Part of a small language model's weights: MLP 192 SwiGLU.
Each number is 128 + 32 x the weight over its row's rms, rounded and kept within 0 to 255. Layers, rows and columns count from 0. Numbers have three digits each. The size before them is the row's rms in percent of the matrix's.

# up: layer 2 MLP up, 192x64, rms 0.101, rows 42-108, columns 0-63
# down: layer 2 MLP down (transposed), 192x64, rms 0.101, rows 42-108, columns 0-63
# gate: layer 2 MLP gate, 192x64, rms 0.101, rows 43-108, columns 0-63
up42 093:087104143144165115189118111156105203141150131123104091192147149139174150123191126123134092145175122122134139097119143138102114151077100154157099102110116126141115120100045159171126097140150030
down42 096:155117141122100102166085117103092170112149123100114099149101059080126097161111118162139166050108127067123120213161121157103149176119146160168122098193152133130102131114121163131095164170086112
gate43 105:141170173085148169134115124141118083174139148166075054125096125128151123078116100129116148107053165139222128128152158137095122106158151086062106108130169106123137117167122088124117152168121090
up43 098:085175199101116183141076083153160097187085125133117112139119182140135125116145148125162123134060163163199110117111159158115127110143182099067141144152169111135147091145117158104133166169144096
down43 100:121173098077100145120216072131132079089117129108126088138156140093139153118121155115128187144105163109170135095212124183113063102131134159082097098174131095145145141162152112092140099115153139
gate44 092:130118097088111139167154135126178169138153132180103105121154154151158140166125180058193128155120197101135135138154077097049154116150140126089173150102141082179143149118105116089134139184112100
up44 102:093107070152163128132135126124137102087201158092097146140095196102158117183083128107133117150123110163147180169122101124128107176110176081103103049090098139152129082147108143101110070136130100
down44 101:126050099163131154107123198132110086068181086138113143121107161083154159128059111086108123128119130108100151150129144152142138162082154067178122092125106111130101116134112167052099083138127099
gate45 106:183142105146162096128128148176186147105122126151149152139145133203108109133089134135103097154117162107154171151133157118156131093107130128101087028133112088151186147165098190088136082174096117
up45 105:163143154103135088130128143137158056112173121105119103067139118103105058128130148100158156085185143115167160140113185099148147121077162084108128160131067099151098101088057125154167167147122110
down45 105:166180055157118123113050129158179043133152072126130101153110167114187101106138143130156122169132085110134153096132140086199131114086135137147118109100123142112112096149115163175103139093105103
gate46 094:127120140088112211140142098188131091127035126158085100112122132104158075125173099146159060091097142146104174106151136130128127147134190161127158113134183125152106111149180108146127165131160163
up46 110:145158120156124118124206106160132120144162122172097118166125095178065150121119108020123087120108119123154152137157176092120139089099183133125133147162156149088185108143095138170131135142060120
down46 100:114136134071133147099165097092163188182176121123137116146177079166125104153100176102060161133096129102061178187141165119088165140130128125196128082127148115125125119108121131074165136118138142
gate47 098:169124179097105136175140090141140115145092154093143136065183095104127115132147121158184130148124097104143077132117068171148092105118181194170136164119111089148155162050146146110173170132127150
up47 097:135137109113095157114181143131122111145074135099104100078169083109181131066146129137155091110135135109136151114081053110162146148076172209140159146148084098132103176111085083113133118149089093
down47 098:108113115162120128126152120099071090122143115142129149149113217091110057162118143107069110101151152104130177118163183141160063090183109069091112098163122119151129076134158156133142094163146107
gate48 113:083111125155102142158135162136141140173114049073142141112162170179147164149163133111132104147126152189069184132186159087151117097105150168125109087145199124124128114144168168140148145135069109
up48 102:099123123119106142086140137162126161086155137102098124089118169145160159095088170125118103116134138127096149159175089123051162077163159150173075086214181123127155161092106076095120130151125095
down48 098:119108129143126146026150119133145142080116140134137069149108090189100087172098118146127099166117175125216108141146102096110133137117116089093096145094150148095155136113138054122121074099147171
gate49 099:151186175112070106124063135133155165072116103122052129104091123125145171167118110175134114156111143169142164124163166087132170161098070114110093099146146157067171098099127142105116124134166158
up49 088:069114109127192118109130165089085122175190094115183134126178138134104133102088144115076118129166131116138107127110140105090087126108111162104121129091117121098122171142181084188083038109118158
down49 098:122130169148125137131144115096111079135072149162207183119135158108137062117141101124113136100151080158156093160109110144134107142131165083093152139103111139255144136137132157082150169144155129
gate50 100:101153150144111158131177137186055137149109092172123072151123160127136101053082155124133151129111181127156156189199166092098160077094134127122108160145165150149087131148139094144136159116125089
up50 102:110098154158162078192055115136159128140114118040208154129127113139129142112134074139119140113099115173102111159167120145116131102127073179104102082108088128103141072158082161137156150147144120
down50 101:167102095154135132120084120166152129072161121111093141220134139107111128120038093117145126120147112084100073126151198134135097145174147124086119117133151069064136087126120178146126116167127111
gate51 101:069130151110187089174128180088151154104126064136140141141085162115138107110126099079145134150159094155063122156079094149171062120165136127118074092085096170134133129157072100095141114144115130
up51 098:115113105111132179135191128132064099119110181138105130101129147132160180130172140134100136120098153089177095096192126117085117120148115111082160099144177175148139161148096195105141128092041145
down51 100:125148130131149110137164154142166129091095088171127156182079110116128072077090107110142106085122087149097173044115179153169127147164109126161089158167142085103102117145144140090167149145134200
gate52 111:174094137141071131150119119165104175156105215116177042168095167165127144161138174079125186163142103158118099142108119178110127094135160121123141170103128151097142125107162145099172118145142095
up52 115:138081122187104107086119216130108104118096169127144092160119143135136167170138116139208104123163122109119199120141181176138103131169136079056139138139121105091154102158172141088110109128121106
down52 112:101139171147163114203043177155168133139088133122120141150126143070152113153147100176140122126184140113156171105152147103123140137176143114045118072131104181128131174160174129106124106148148105
gate53 095:107172151141181150118137154076108042114188084148119116146094155188119142134129097130121148172165105154155081064145128095195106106137154140091139152145171095121090117114134200145112128161151119
up53 102:118113181141155188108110168052153142057133092047104135154112171108181106140094160134125129122140090136125116060133165119150120162124117088079129131118157108159074154178161147136088118107145150
down53 101:128129098118105091115082123068116153127130098056168157122129129099048126104096176099114113161122125170030125123078085154135132144080127132105098143105131128155117176142101089131116094088079170
gate54 106:169132134128147111108144192148146122099099117066096117135107109128157174105085090139195055136126091119097097108142138142132114160113133085181108148094109050114138137138163125185166188106129065
up54 103:151146082124079089118155153165143137140158114124160133078129140163060142088134156118182143200141089080169138094092098094137089170104077139194119079125096116108190163125156115131116098112149145
down54 111:106125099185099125116131111144182112108126067154122075152102126122113113113163099107166123165114187153120142129151104142177081101136146131144038059150157158099144088213128133155129137084166137
gate55 095:131135180160123147105144111076137094146182173140120142125049121093174153111105085100087156122145144178087119082172125169151139105165137178147106061081137180137132149147178132167102106175120126
up55 092:075060101177172128120146162200090095143132080141080139128195128067103169114127140137161132094138109163128144073123136088154115090079151129108133150143084078099148114123170129140085177115130110
down55 095:149142119106170147119103099109125072147129147126092131074100130117150124077069143112135090184110171125147151080167104175191187163108187117106098142154113139156178118123131171058175095106104131
gate56 107:150172149050149130161132109128103119202181170170108167095114108117116135223099093103145131101159167085145122165149141119204142112131140142087123086139129113153124141099137179183108115121148130
up56 102:098174103084162163118182136122115077179177115137137164151129150116176095111137110117104062092147131090167125131133158106218123124116111101094102059121126111136125139139127144204091106118080172
down56 107:090080101222119114126162134128197078092197150134123084087134137095146134130096141151132140111118155124170128116118127105108134129184103101118169082125217120120152172148080104080140135129139153
gate57 110:153173060172107140119128075122145137130118176167085126135081108177139110167152133164186074135113110139100084173124123119122122106157101101131089169118167102161083162102137069168158132112061089
up57 106:123084181172156149102186171103088110105111091129111109082134082122113117082105105148213136079106119174102136139165135137141148062089201123108092111099162119161148120175114162130141134151157104
down57 109:134138127074035186161137080114165130187123154102118104111112129133087131128187149167093141141090162063164144147136079135105125139145101172104149161062144168124106091122141087146140105178131141
gate58 094:055106104141140102116105155144102221095065160108143115145087105096138130084149080094158124096131105158071107106093127184125123187103107130151088146097095119131136128101143110094104094130162061
up58 094:115105081060096164168148148100115088111127169117123151080107126167133116107181175086155146133091073136048135092128106049096154152169146147147141112116107160129134193129150138086149131170133108
down58 093:090202114069128129109158137102174136104111143118103124168094100141123172121133106174159098092120150112145127075178152153100113255102125165145068124112120175126122110114150123113110114108118108
gate59 109:088108136128139174204127108148050121193125094143099105110122149102136128174115157097136112072110195155122130137147137104137120067144136196142129196078155114151062126120121135173150107123107111
up59 108:182191146116141058116126082139202148118136136116191112124176101144143141086130076118126114159192127080135147105125141152155169124128117091074110101177077138116185119176096126101144129169142136
down59 114:098115110198128123158125122183080150123170110180117181115081140101172074155125125151178099116150154122168133120208161033137117109116121151154125122090138092121102143085111115138142105120096179
gate60 093:115145076147133088132155179115119127164158079160155134147108083217097210140150120138153128166122132126161101106080118081154054147159081102139147134152155086130090108130155147176087104126141149
up60 100:092109131152157068128168206073143146140149124153122138137111069182112201171112135132171095178145105148118112105079137071153096147139069119110139103134147140164056120133134156161106098117141160
down60 099:165141110138141168118121088086107039133141153137135095127166157123130086128079135133128145061045169096111168114159145172103136121137130102126054164162125126136135180177110109097131179098099097
gate61 103:036084079146149123154166130126132110116143110191144089167169113181156157100166127084170129182092105161139104122163161105110144134163129164073130151102137135170099156073145147184140149149125094
up61 106:159083077097168078133135142144114137152128118106118130116096160133116154174127074152098093115082112110119118173189123076141139127148155069183113115106176155099131154165078135142168042128078164
down61 108:167197133163131137164115148171163143090157059079070099137171125143125151132134081146086181142101116156139151094097107180191133188142107072118143099159109158143125097124094130118084090145118156
gate62 092:067091117174124100146144143161180175077197156141125105117075074198142164118136112137140095192167098118084162101156133103083113141123135085091135171099149121109108096146157145137134133089110083
up62 098:116103098076104137037190146150153146112087214141117156125175137117141102110113105176125147061135153135159067153125121123102164162136080139111118092135126129150158145130107070068142162158125130
down62 099:135110073193079087143127116183216138172183096147143120164111096123145145105150135125105163138145100122095143134157139125101136082122090126148181176139187176138114131101111116151181081088172127
gate63 111:124144137191103115185155118128136182196101088152129106125175144150116136201187161150154120174122189118134096125171135095126134146116137142128138125104184138048121160148123179086153118102108176
up63 110:175128118190149131128097145065129124106177106120124110055164139197138109104115165087104114131125137118133081088141066107145097155128167155159115166126162151089099194134172139126139099081117193
down63 105:087127072116169125094104088096148103073133168154138071100145152186127160050118122103155148099128125129139144129121133173146101061128152200084073109119091171130139096109132127110128117084071108
gate64 103:074110164142091057141138127098153118092107094113102061131170107096151169066146100111109184149148140123156099149153120121073122118125061140132133102131154086110070124048153121105099177101143125
up64 093:144105145103117062106150104090129118147155109100173073112118147185094195083151073135096123168152089142128083160078111069097143147150068173155110109087108134089168125167157112092123136122165132
down64 095:126198132063144146162102159145132103121145124139187091136146148155090091090141122078132127145093077133154171132091182157180141143100177135152104106136120184141127131178129118073196140178167105
gate65 104:102167143174127142157118110124120113098079146085095226160164104094149145087120104146181106115101084134053157094062137152107131133107129082140122134113107105097148096129152154095178164090142082
up65 101:131105151098125132157090120166143084125100125169157225158185120100150144062156116138184127122122139108139115088077132174146100136090120042113128159121112094178148105155148109122117164063135113
down65 102:169120192126112190167111121133106105153135069104107196124147134130080147148146075102107129132098126138104162082054143145103102152093151070157114116160178117145149114105151093160142135089092056
gate66 105:099064100151116095095165137071115109131161088104186133110202150128134104149145196168138129131176141130136142155103100147129119117112066192094136076143169161118119118156096086138071100150174134
up66 106:123115105100106078205118090135158163123155162174139131128071143112141191093125085111099091144076163114142121117092114115122132153179103119165119141147140084129074093110181152156091139050069121
down66 102:075182156188124121131106157105158132129114142157132160170140134117152112092168091128101162108154145158096159164176140076146131127089076073097104184192140151137104146151160128105209175152100117
gate67 075:154119117159022115165111109175127160114057120134144126075120123069102093157091150111113099139091157100106169172161140122081087153071100125154138157153124131135115098113122101107120068170086125
up67 070:126153146130121129150124111114113129117191144190123188135149120171129113133172105138108120085137141158154110125157096114182174123139103220144159135189137072099128134082142088131119134060090047
down67 071:132146144104123070075128090105158142107061115099083142124112153177082112130100157153119122112161101162101130121154124145088139139162078106118133183115104177163168111078124184136224147155118177
gate68 100:160102163119139152136113156080080110190127090144156122113164117161093085147061130043104199117086127114159131112141158067165151077135136190144135140139117117098117174106108112171136150140113166
up68 102:104167099118152178123126127134134157140150105095087131179159133065155132145221142172121112133101136094104104098129125153110080121085160076130088094063116144187114081142156179145078143085140115
down68 103:086169158151105067180130143202117089202070138135170118066117133115142132118104182152188139120147121118106136141102132133126123143113093166099133174129112115202158138143092110106165113175173118
gate69 097:137094162106091117050195148086083165106172151087101166162098110204113141166120131145105128144149136123078122140121108117106112136099149128094096106027081109114144125125185149135110114152127145
up69 101:126107140130057145108150146070083152040121127103115107160123134183096143118109188063157158156131131111086117162097101130092135127148112128155121071095131193113167117105146135076117184136167107
down69 100:093143121087158128087122148221114106086123055151135077114140128103129110150101133107108187106199126140172149138106201113159099094132103083113086071109105124121096155117083153092145106142138133
gate70 100:163169193085148141080169104078105138104080139103128163161104116133130083150118100124146125082171127176212093098112136099184145099114179077127146169153097136129138067100129154128116130097131085
up70 103:178129129085137104128167113092142116097195110101153109150140110118143160150117177144131157123175124128169105115154192102130119136097154118116222164146127110118149154098182118220107080134179088
down70 106:163115111111142106171142174101174144100162112157159095087171115169096181127138142144127162174148116092108136153156151134095044164142170178117125173122161119155115200120214142135131115083132125
gate71 091:172179184143150210103110088161156113183147150134103159114132155116182133157151125114165157082154117139171115134149158101119136071070190103114126149124092108195161091118136131125175121125095091
up71 095:092100129084105113101140193103136166057128131137105077137132121156070095078120125175083109170156160115106141089152075080177120148112094117146066143125112141049092144138151098127164117143133159
down71 096:100092157147113108167152040141173152132112146100188077118123106152128088095139088138147153147118118144144126148166056169127160117098114113122126108103127062055135139119157082101081177173161145
gate72 105:120107091113153125141185153165063102162142123147062113159144102077160115126129089111130138129157163095235099138140155124112081127142169129190140133140138077138088100096085111132109143136110062
up72 095:043166121139145120136097184148165100167138126162163134139071098162083112105109132114091117141132113102063154155143103070139191131077167075096091138122155130141164152165093095153135074154129123
down72 097:107128188133194121181124114137139115114090136195140116088124101147222139095104173144168137154130103128196133109163097139177080141132120127104098102144154183130097138144068164152142149146168158
gate73 093:129164108141159154130126083194148112107144097122115140136124194142110147151122081153102130159098092185147131129125130208139071049201150094173107128137121160094154158134147182169111170145129133
up73 101:128111129065097107133187136134130117159164140125150115107121071123077095068085153073211134132148092102133090113112117052108157174129163116132169124120096125101125132099132075092099153101191135
down73 097:160047139146156173092157145123120152210103088101101106101099131104123155082104074122168166129134121150158102143170127104140119145135093102148219123081162118108156121164084086132136091089119107
gate74 095:067124150157097132181154110142184132130113137081093116084139082143119120056094115088143117123163099152129103090133104110081119094082093156211134078105153174101156134187107157104156147106115098
up74 092:072120106194115074220134098116119150063124137137128109138162097112117126103117104102098140139102126144159110117171105116074159126104093165197166081156172131099147151107099161092111113083129076
down74 094:145117120117136109135122133089068160098135148154132086115127158118091110202138179079135114115108153152126105163129128174122166193166177087060142164159150105144109179098112119155147147224134152
gate75 107:147085112082096140109102143173116141148124145176165082179133190176153178129093159132142152086147135123110129107091138143118170130124064131089200098108115114116160100181063126092078158099165115
up75 108:148128102104094105142116113132106169127070163147161132176130129134118158137128151135098215124125111143147084109062110164117130154113016166130176115101102140110166110155122124073072159109174119
down75 114:173128144122100104109147091068126135123109153085162099171101134159168137153116164150132105064132127127191085104103097116199160093115167138098162060130113163153068127126115122102152092098062093
gate76 099:117115115129066078159189122058129159133206164132131166095123184138075146144100105108175115123137130123061116127091086155159141122154116131149116113158103166160156130107105100107159048112164142
up76 097:087074146086142201181118083088118102161157164120137155125145129143154130133072135104075112135135093151130155088154141160110146117158194155111155091079125191095121168132108124127160040143134118
down76 097:090123148117163118108129143188120132113113109140132080080131118096139100104213103127133073111124155070128110092179149169118125138077117113156131083071114116101104149042116134191121182164145100
gate77 094:175098125086131121124174175133134124080165107153111132130138172129146090108145100020159151115107128130086211118125113068148162084152143120108142123174147145177101159138062092147111089127124126
up77 098:172139115129069177100161079162127157128144122168163131164092206162125159089146119144209088137142146124139135075106186106156116107179107123125168118156158100121135087123114199123144157098163142
down77 094:167124128141023168171133154135158098106104146127098132074069150146121115141157118106096136126121096166103168149066139142140077125189103130129145174107188098143180139156056116095128142122124118
gate78 106:104104156113106158162126132094140111057101134114127110085123150080160119133117164100110165121155176176181168097121141146123131168155112073139126100166132034128105151027129127117132164102148092
up78 107:106122147118075123089143105146150140147091102113165160119118099133088066163130160220157104096142079097127166165188163163151084134090086122111161132156071174085130123109184113115122102104150154
down78 102:116120150188083104064107122172154113092097045122103140130125062137094122087155128151125119082109111129099143172124203136125129127116112141112091175133073182127175148086157077125154111128171119
gate79 105:084140135154098094145148134093131129119160126139180130080151122139148118098118131159101107119111172095185118060173083194171141104180088133126098081112179111111118197139134114118125121077207155
up79 103:103137160131160096153101142092093130116133145153087129095039046122097104094106155156142128106079123169144144091170089167172202126163162149137088120104118102105100179144128082144139118154155090
down79 104:172122164101111183100144113152125130113094072132083168118151114097110160138136148070166124141135135100106135134081157089064103135150070155109196108154123094188144196136152079105106191114116143
gate80 093:056133164076131063146129197135140129071074119119089145126136117115129142093183096090136080148114143122113186133127127147117182163068101148103110055142153132129164174132135131121132161117175093
up80 092:171187107123147172132089074160171104136140145150080093133069164134129095140111085172150180090165157135165107149156085122172122132167118120167169178157150168105159121107168100111152194125093124
down80 096:159164105123141147200181096121163105183131176140099154080126118108111160125157142172125134147061153160134107116130146141117113079110064152097125100075162093078149171162131097048124098107133141
gate81 095:114168113143155060121152068149119105106080109102101121138075088118112164124072097135147156144179052173133124162104154101107076120142075078086137097085138125132122157126123106123132170151202121
up81 094:156148090150187082136146079154155097125090093099135125105037079146104140137120103132138175137163081159121117184112117125122091110141143036105093083100136131178069178111145132136126144131141135
down81 093:134115145106134138128131125149118095120097121096127111100112147124154110211161127101133157114106153190109154154168091166059128101081120181103124085109049174100170149087124170141133136084049153
gate82 103:116156112166124086158191124118159144162149150168144045123101142128073170104092111034079123065116084160149109138152147098125155127123122111078152108107144144151069105149153103124147127076142131
up82 100:150121113111138151090087134172153138094129102132124143150120186149159145159176114178086124165127158106133117140148164110127071143138087073135088096133138200049166112161068183110130100139092182
down82 102:096175151154153110080141151120134040169176129079128160083138151146149114113113113138151159139118121131122112108131160088121065124127126080120116083111088157090076118192212103091145156144157090
gate83 105:116072086095048097133146162188165124181068128127110136115127101141076083122112124114126158130136164123095130154045093153127088090110124133159091139139106201077151113125110087151114144153140101
up83 110:183136170113105109145138089117098095082154129124140097117154111188088126142130085166121138172128098132172108108126140081177165141182193099127153192138121102159098131080195165079146154080117109
down83 109:176145133164110138172137137116081077148148113112051171089100118132137127168123091106131087117143137103141112105172133114108188123158108052057165144147128104199082135099157117155158141067143125
gate84 119:160117132076112140162135084120136104094169153143142062121132112105103131133112139082069127159107160109135132213148101118089105133166077140088117154042047109114153137129105122162114114131182167
up84 114:175178123129132131145132140104090086198164099103177157109139144205133124107151071125145131157118069121147100064117130141182103075134165097111114132166166139089137173153157184113157117096140167
down84 117:158119152196114120114125125153142131109151162183035114110138131133116093082161124187195198116205110115088120123177098136131153156125166098104113100105148128130072094112125147158161153143124156
gate85 103:089177118183169088113160133136126142127143100159123132107108117104066097069094111119090159119078071160108068139187142117146135147091157091122107158122125181086118155127118074086194110174139138
up85 103:134051123155135088154106099125116136183177134112168102064163153127152135133083100144107152117174127116182108145060109154159094173122093181168091094134150107090143162085143157153100158101156171
down85 105:161129126089152105068109170133176121175119143107123143120099126115152164122128124076187114131108185114202159079084156132160085160167094124140146142117159120074075109134108103112046152112177110
gate86 106:189129173106139175066173125095176129109137136133176121156070162126135130142171143112164181072149140188108110068115148149130135072153123095081157173120121150178170108145108132137130144167178131
up86 105:106191129137186128121179129177097053108139133066106087143157104122124126093154159136113127128142143155121135118087075053134131135071200143185163133088112096132140133131129084123148137179137085
down86 104:109158106131165078078171126158170103138128147079196152144179138136121155142145147065110130136142139091142104114102130152141116158087163138152120208104146087181122115088146168160117173101119212
gate87 101:141149132151128109186073065101137113137080099149067127135116135099131103088106146095117149114059204150133105155200155145047166147103132162128151135106133132145122143151116134138194103168093148
up87 106:099148112152157124111115187121120151111152118129215167092144131140143128167125119171095096134193130111151158107093067106204091129129094128134062056159129109122113149095115151150061145141155101
down87 100:093171121169071089199096098173154157132160168125077164073056118087097102122108134155180109100125099142124096140113150117099100092121141121161156145098146070155121100144115085119138168152181122
gate88 101:151141149177139155138130087084077108162153099094067138097170104119157106136172119053138200138131133134127096108159129114128138117148187138126148132179171130126090216089117108085122103087170138
up88 103:135102127120151131145104113110091162177188123132180107137123186123064133100101176184150112160181123119160125115122128205183106059082115146130170157165121125119163124086133109168109106123172087
down88 103:159102078114109092143150132123144103149185041092135160077146140132129102123086124181142122130157092105194167108100121178106138094104132139198169124139127145152160141110113145161103180082190099
gate89 082:089103074122154115156180073095134135116108169121106062123158188149053179129141150095167168116150151143134126139117119124130085156126116174138107187172147184071153120116154138118100131109141193
up89 082:136107104131187107153190101093141102158111149113105072137132155120065167127159158077167178123136135159126105146094135118133083161090137174178082189134100185077123065134152153127137150130128174
down89 081:165098118102102136122070107122112139071160151078165066160139157106125117139056123097203186071177105133094142081147153146105140123163097148111082142132120140135141186145101139140146176078115130
gate90 108:064084116063177117124128144134113111060138106167105147124151144089183119063144173139137110130172161106135120176109152182092112161147156111103119195092142107195097121074116112114112096122128145
up90 107:155174162138078116130176162164099101083083175165123127169132136152097114133088156143137103143172084177166167075089133065147148135139154134152124103140131098154108130186134127096149181095205108
down90 105:050091187046097118111100138117105130127143139163104216105169159099113124099148105135171151128173110124168161114083157187150089136107154136162142206101127101112118133137166140145143129129152129
gate91 102:108148159092192109086122137107091073110143127192099114154177145157126155104105086125123118084120120144131067124150167210177123124163092138124136091138158170128074156158129162102137070140086172
up91 099:092128104142166092136210179180106104122168083136142097171128126127091076113112081080145129183149132098115171179114083113081093127118169069162136137131123149140108173121117182083123115148104105
down91 094:122180156110067117152135075122125097127125132163096151187111096138113137130107139143141169127094093084112159050127140193097159158103118157124132176124170200094145153129154123114190193090149114
gate92 095:106161159095130141156068105094133142129134125151186167072149113203122157168136142157090082119142156153072121113194141129110162153129192119111146171179147088108170105130108117118061127168140159
up92 099:159095131146158128163146089136154187164164118117187157128083086190077124133141073118141136155111095118136057096086137126141099165184156127161116171132137100087165154127150168128114135059178121
down92 097:123071104121116173124179157086115083116111115129164082129109116112163099165154145148079131145104123131129147078095152196160137166142116167113206084050130097161083083118111130135150147159072138
gate93 100:154168180101203150133117132140137203008122113112062117133119141112084148109152119159150098182105109082137144138127120173122133118103109111126103145129172088144141144152084126138106162144137075
up93 101:156086181101134115103155145160129145169081113094174113167104063115146126139160115103165088154099120159132149115143110174081149107135149149123140114050113125190145112183111210154131077138176119
down93 098:084127115092206101099086147125126146066141089173126113150142082176080139153101101091141157152097053094138167115119141137124141148075102157138127125088149087125084113171133123127063153186120153
gate94 090:126132172171067191122098120163128116173091125070121123145158155069153139157132165149108172086117121142123157104116104145114076158164148110123196162142141116096097115041108168117136116080138080
up94 116:137159102115159087116133162112171178060119134186115138136162062184102118090107088118127100114146126152140104141166163117077169125117056147100083136124075128113150116136106072142181101167078147
down94 101:116096142097205113092158108122172095098110175166140185141124083155096108095127116121125105141119145184119135147124173101071130124087044102133110149137077094151097107156116075150137118179097181
gate95 112:151124104074136136144173095184135127100121102148115170147141140130162178141121180099121109117118195169126181125184134130171083139169108088132144168185145133135148124152122122240136119110081151
up95 108:122144134166156056114085154136144127142157175139183080144102100081145107162050118139090207114109095115100139192095114158063152122079102104138131149129119132109172085096123130129106102157107150
down95 112:097141134131131112116146182114093110130176195064140087163103103069118198112075111111170165123138138152173111153092079129112150164095166146125076112151121135146181087124188138130075117110154125
gate96 103:152141115075062142132141116140127110136123194128131129088055167187110164093148137056164110141103117133109110119085108150090133170157111150159190108142139142075144127096101147074149201145106140
up96 106:148130110109115092129075154150127128193155122100179117090068124175111120128058105144165106143096083135155115102131113198135160107170174131114171115079102118114167080161057118126120134118075161
down96 110:097091145160130143119101128113130108134159048145127128154121072096183103151096135142088124144114125165142174104216148155199160060134143144179091110112094119163132129116118065163112086141156144
gate97 101:174129140090142124154139137096107152135198060129069124131140105159130107172118137173107107147096226083135088085150111114168113119214102142144140143091154101130092155139119107181158106132107132
up97 099:196141117164169106095139106153092167148186104150094119184128102112119113142142144167144136126100199169130066088168129070133125121174094136150158156058108095120113184132111117134139157099178159
down97 096:017146171085089173147130123128153094130093121119112165086108171121141160114164119138168117148133087133139176168094166173154123119109120111114158127166123135149111103074094158104043137094111089
gate98 093:101096121112191125145150148069141127103154162128128197111147122078203067135144139177124171078148153093145162195148140152092139130101145127117115109165116113107094132074086188113138176112129159
up98 101:133140115082161143181125143147128171116165146116210185130164141112128057126115159175106234131156158126126164172101122181079118141102093076143117132151104123128142157110109179142117104119128140
down98 100:108112072080193133214154097078173137143176104132121130189076118171145124151133082151147120118142181150156177144142097120163152141120160130102106159175159172125177170129125150131119169101148133
gate99 092:105066137119123127175086089071103128141198152143100110104130160126107106156102179102086110151140148105197117156105111102163151136213120131127169107120172085093130157112096069156141069139127131
up99 099:068136162106108091129188124163155145112091183159135097136103144126126116052113129169209128123198117102130118094120166161175126135116166180123095140134126166174104136133115142126071153060115115
down99 095:081144190162128103140128213102103144043103169127102160119160111126134131094144140111110078150185130087114167141177091106129074136106130113154155070165077133153122169136115111128117159169164141
gate100 099:093069145115120123104133129109107100104196149086160143177102216102158126117113176085080136149133156092130129140098135152119112134158198155158162098114122138120188095106142131099071098112120055
up100 102:166151118100112138144129097138156130124133110067110083046107193077123151149190089146139119122154160188099110114128117165133160115148125130109158077112169164134182097103139168072098168072158120
down100 106:121163106146103081120150110066119042108178144085177101184119076096136124077141173159111168084090180126131144151124071202133142122162124148142166119076105112119137120090122117120106129118109130
gate101 106:121120134128113133043148144101199099114109175078139106147135145153097104092175123091152168109087118195127103117094059097099089132137098103134150128126116166138125070104155121089098196122166159
up101 097:087113124121172136084113132082126145151107177093147106100116127187096149122163093096135127112159141191169127061126174089133120144100099177121188124106132165132122156075117055131098084132158192
down101 103:120145136118118092102160102119140112104142122144148080097152154155120163169076122121141091097141180182109088040143174146142114185097097134106107187090145194131089135141119104096132103109053164
gate102 099:130115126137193135113148122161101137129091136128108092177027130117152162125119088109147165118036115155107136167155125157096106096200126090118116146105179119098150080157103105146091183132123153
up102 105:120125060156106136122140088148200115178135167130080109097094129143126147122118104140153190158112104100116119165157116125058135109104125109106091168111141131135128149047112093193188154175085155
down102 101:084135142142113122118088065172130141183107118100205041072167122103165157165127148140132205113138159090131075140148087143091158114134132114133132120132065142155159137134087152121177146123129127
gate103 092:152179176122058112131058135113170148107161138061150137095096180151135094048138147145122116120124103124102164126083131128191157121164115105136143113122130167110129159145127133100136120057172190
up103 084:101144089094186118129148094165185096152123117143104116171151071118103158165131103099106181164143183124155084135128122137086106106080120092114129163191106174131184097112161099161119129182106070
down103 087:114142136108089107123090160087141141142136130045127179111124149095125083093125154085101121136130136105101072096120112177131132106117098157102195095175151133119079039177161135067153084120123137
gate104 088:177096126131095123143103139131109176164123144132203126060118121142162131158094110148198113131129087117139118111095177163196119144102146155087173118081146085170117059132167130139059133125159119
up104 088:135169134060187169115159136213138138093152088134128058128122158080157174092134091106100109125114164110113087121131129107102128119155132092158125100133146145077120095166081132089095086183111082
down104 087:107068150193111123157143128103152096142139115118141101090078157091116166188156114101145075130127131142128145147100178113121130177146136120148204175169141069165128108119157105088044106176123119
gate105 096:196155169088106114160180110186128125098085140139116109104062109134066133155151135187151127116120115113140065080084164144136147153190101085136094173169097129129115075140167151123130115146093122
up105 095:054063118152131130116080117088136127134168157084136164135171160100161166102132125076114117169134124135100182192127074106120082133081129165129148140083184112141173152080123095126163108105173135
down105 096:128135125094118107118111162127180174159106126112150163120216176157153145134143083132172117124082120145112103102112159126116094122114055167123165140157157116102186113071136169148171152102211093
gate106 095:186106213101115129161217109144117174141129105113165127164078135134165108192140142163176132136194145143183106100126076146161158088143136115125135131133121099154142107100092170148142078126136112
up106 107:210108178115118091122115123106080146148146097113156190140177135154143144210156157093103184116146145133116070107135103105125166108117139187135180152150169150112096110072086125100172127107136118
down106 098:196136127114103114130120100112052170167138119114113098157158141149148121158155134163120193138117145121116060123135172118150092144145138165113191162124183111132100117050127105100109150077148051
gate107 100:097101114134152132098150148098104153141116206070148141105118158176119154132115127104096167116118093135103087146083097134113094134122172115145111117130117132020087110099107163058141121082059095
up107 099:084145121190189145137170120115139189153072161103127119197135158101126115125162165153146145102051118160124173155116098145152094129160215140150120113112125115100136135148062153118149130099146084
down107 104:125152138147122103117130149049083138157118214101106090102083189149138118120083136117164179127122103135101103108126108147151088105160134149127101118103074115074110155108106185044136114086106159
gate108 085:144152091097105147151166127150149123151116128101175138099144179103108122086124081108102141183177174115158082123091099163168073118216101113169117121147152128142097144037109166121161148109114155
up108 088:167109146125093159143119126128115158068121127117168120185174185135158082067172128112076189153116158158105105131090081161155136125202146148194106128100129097149126158075074136104129118113117117
down108 091:101116140159064112147088116120108185098155151132136142153100175153167089073121152124073151172122153132077097173095103179122156107193132108118155133111122096165146129060087161095130135081088084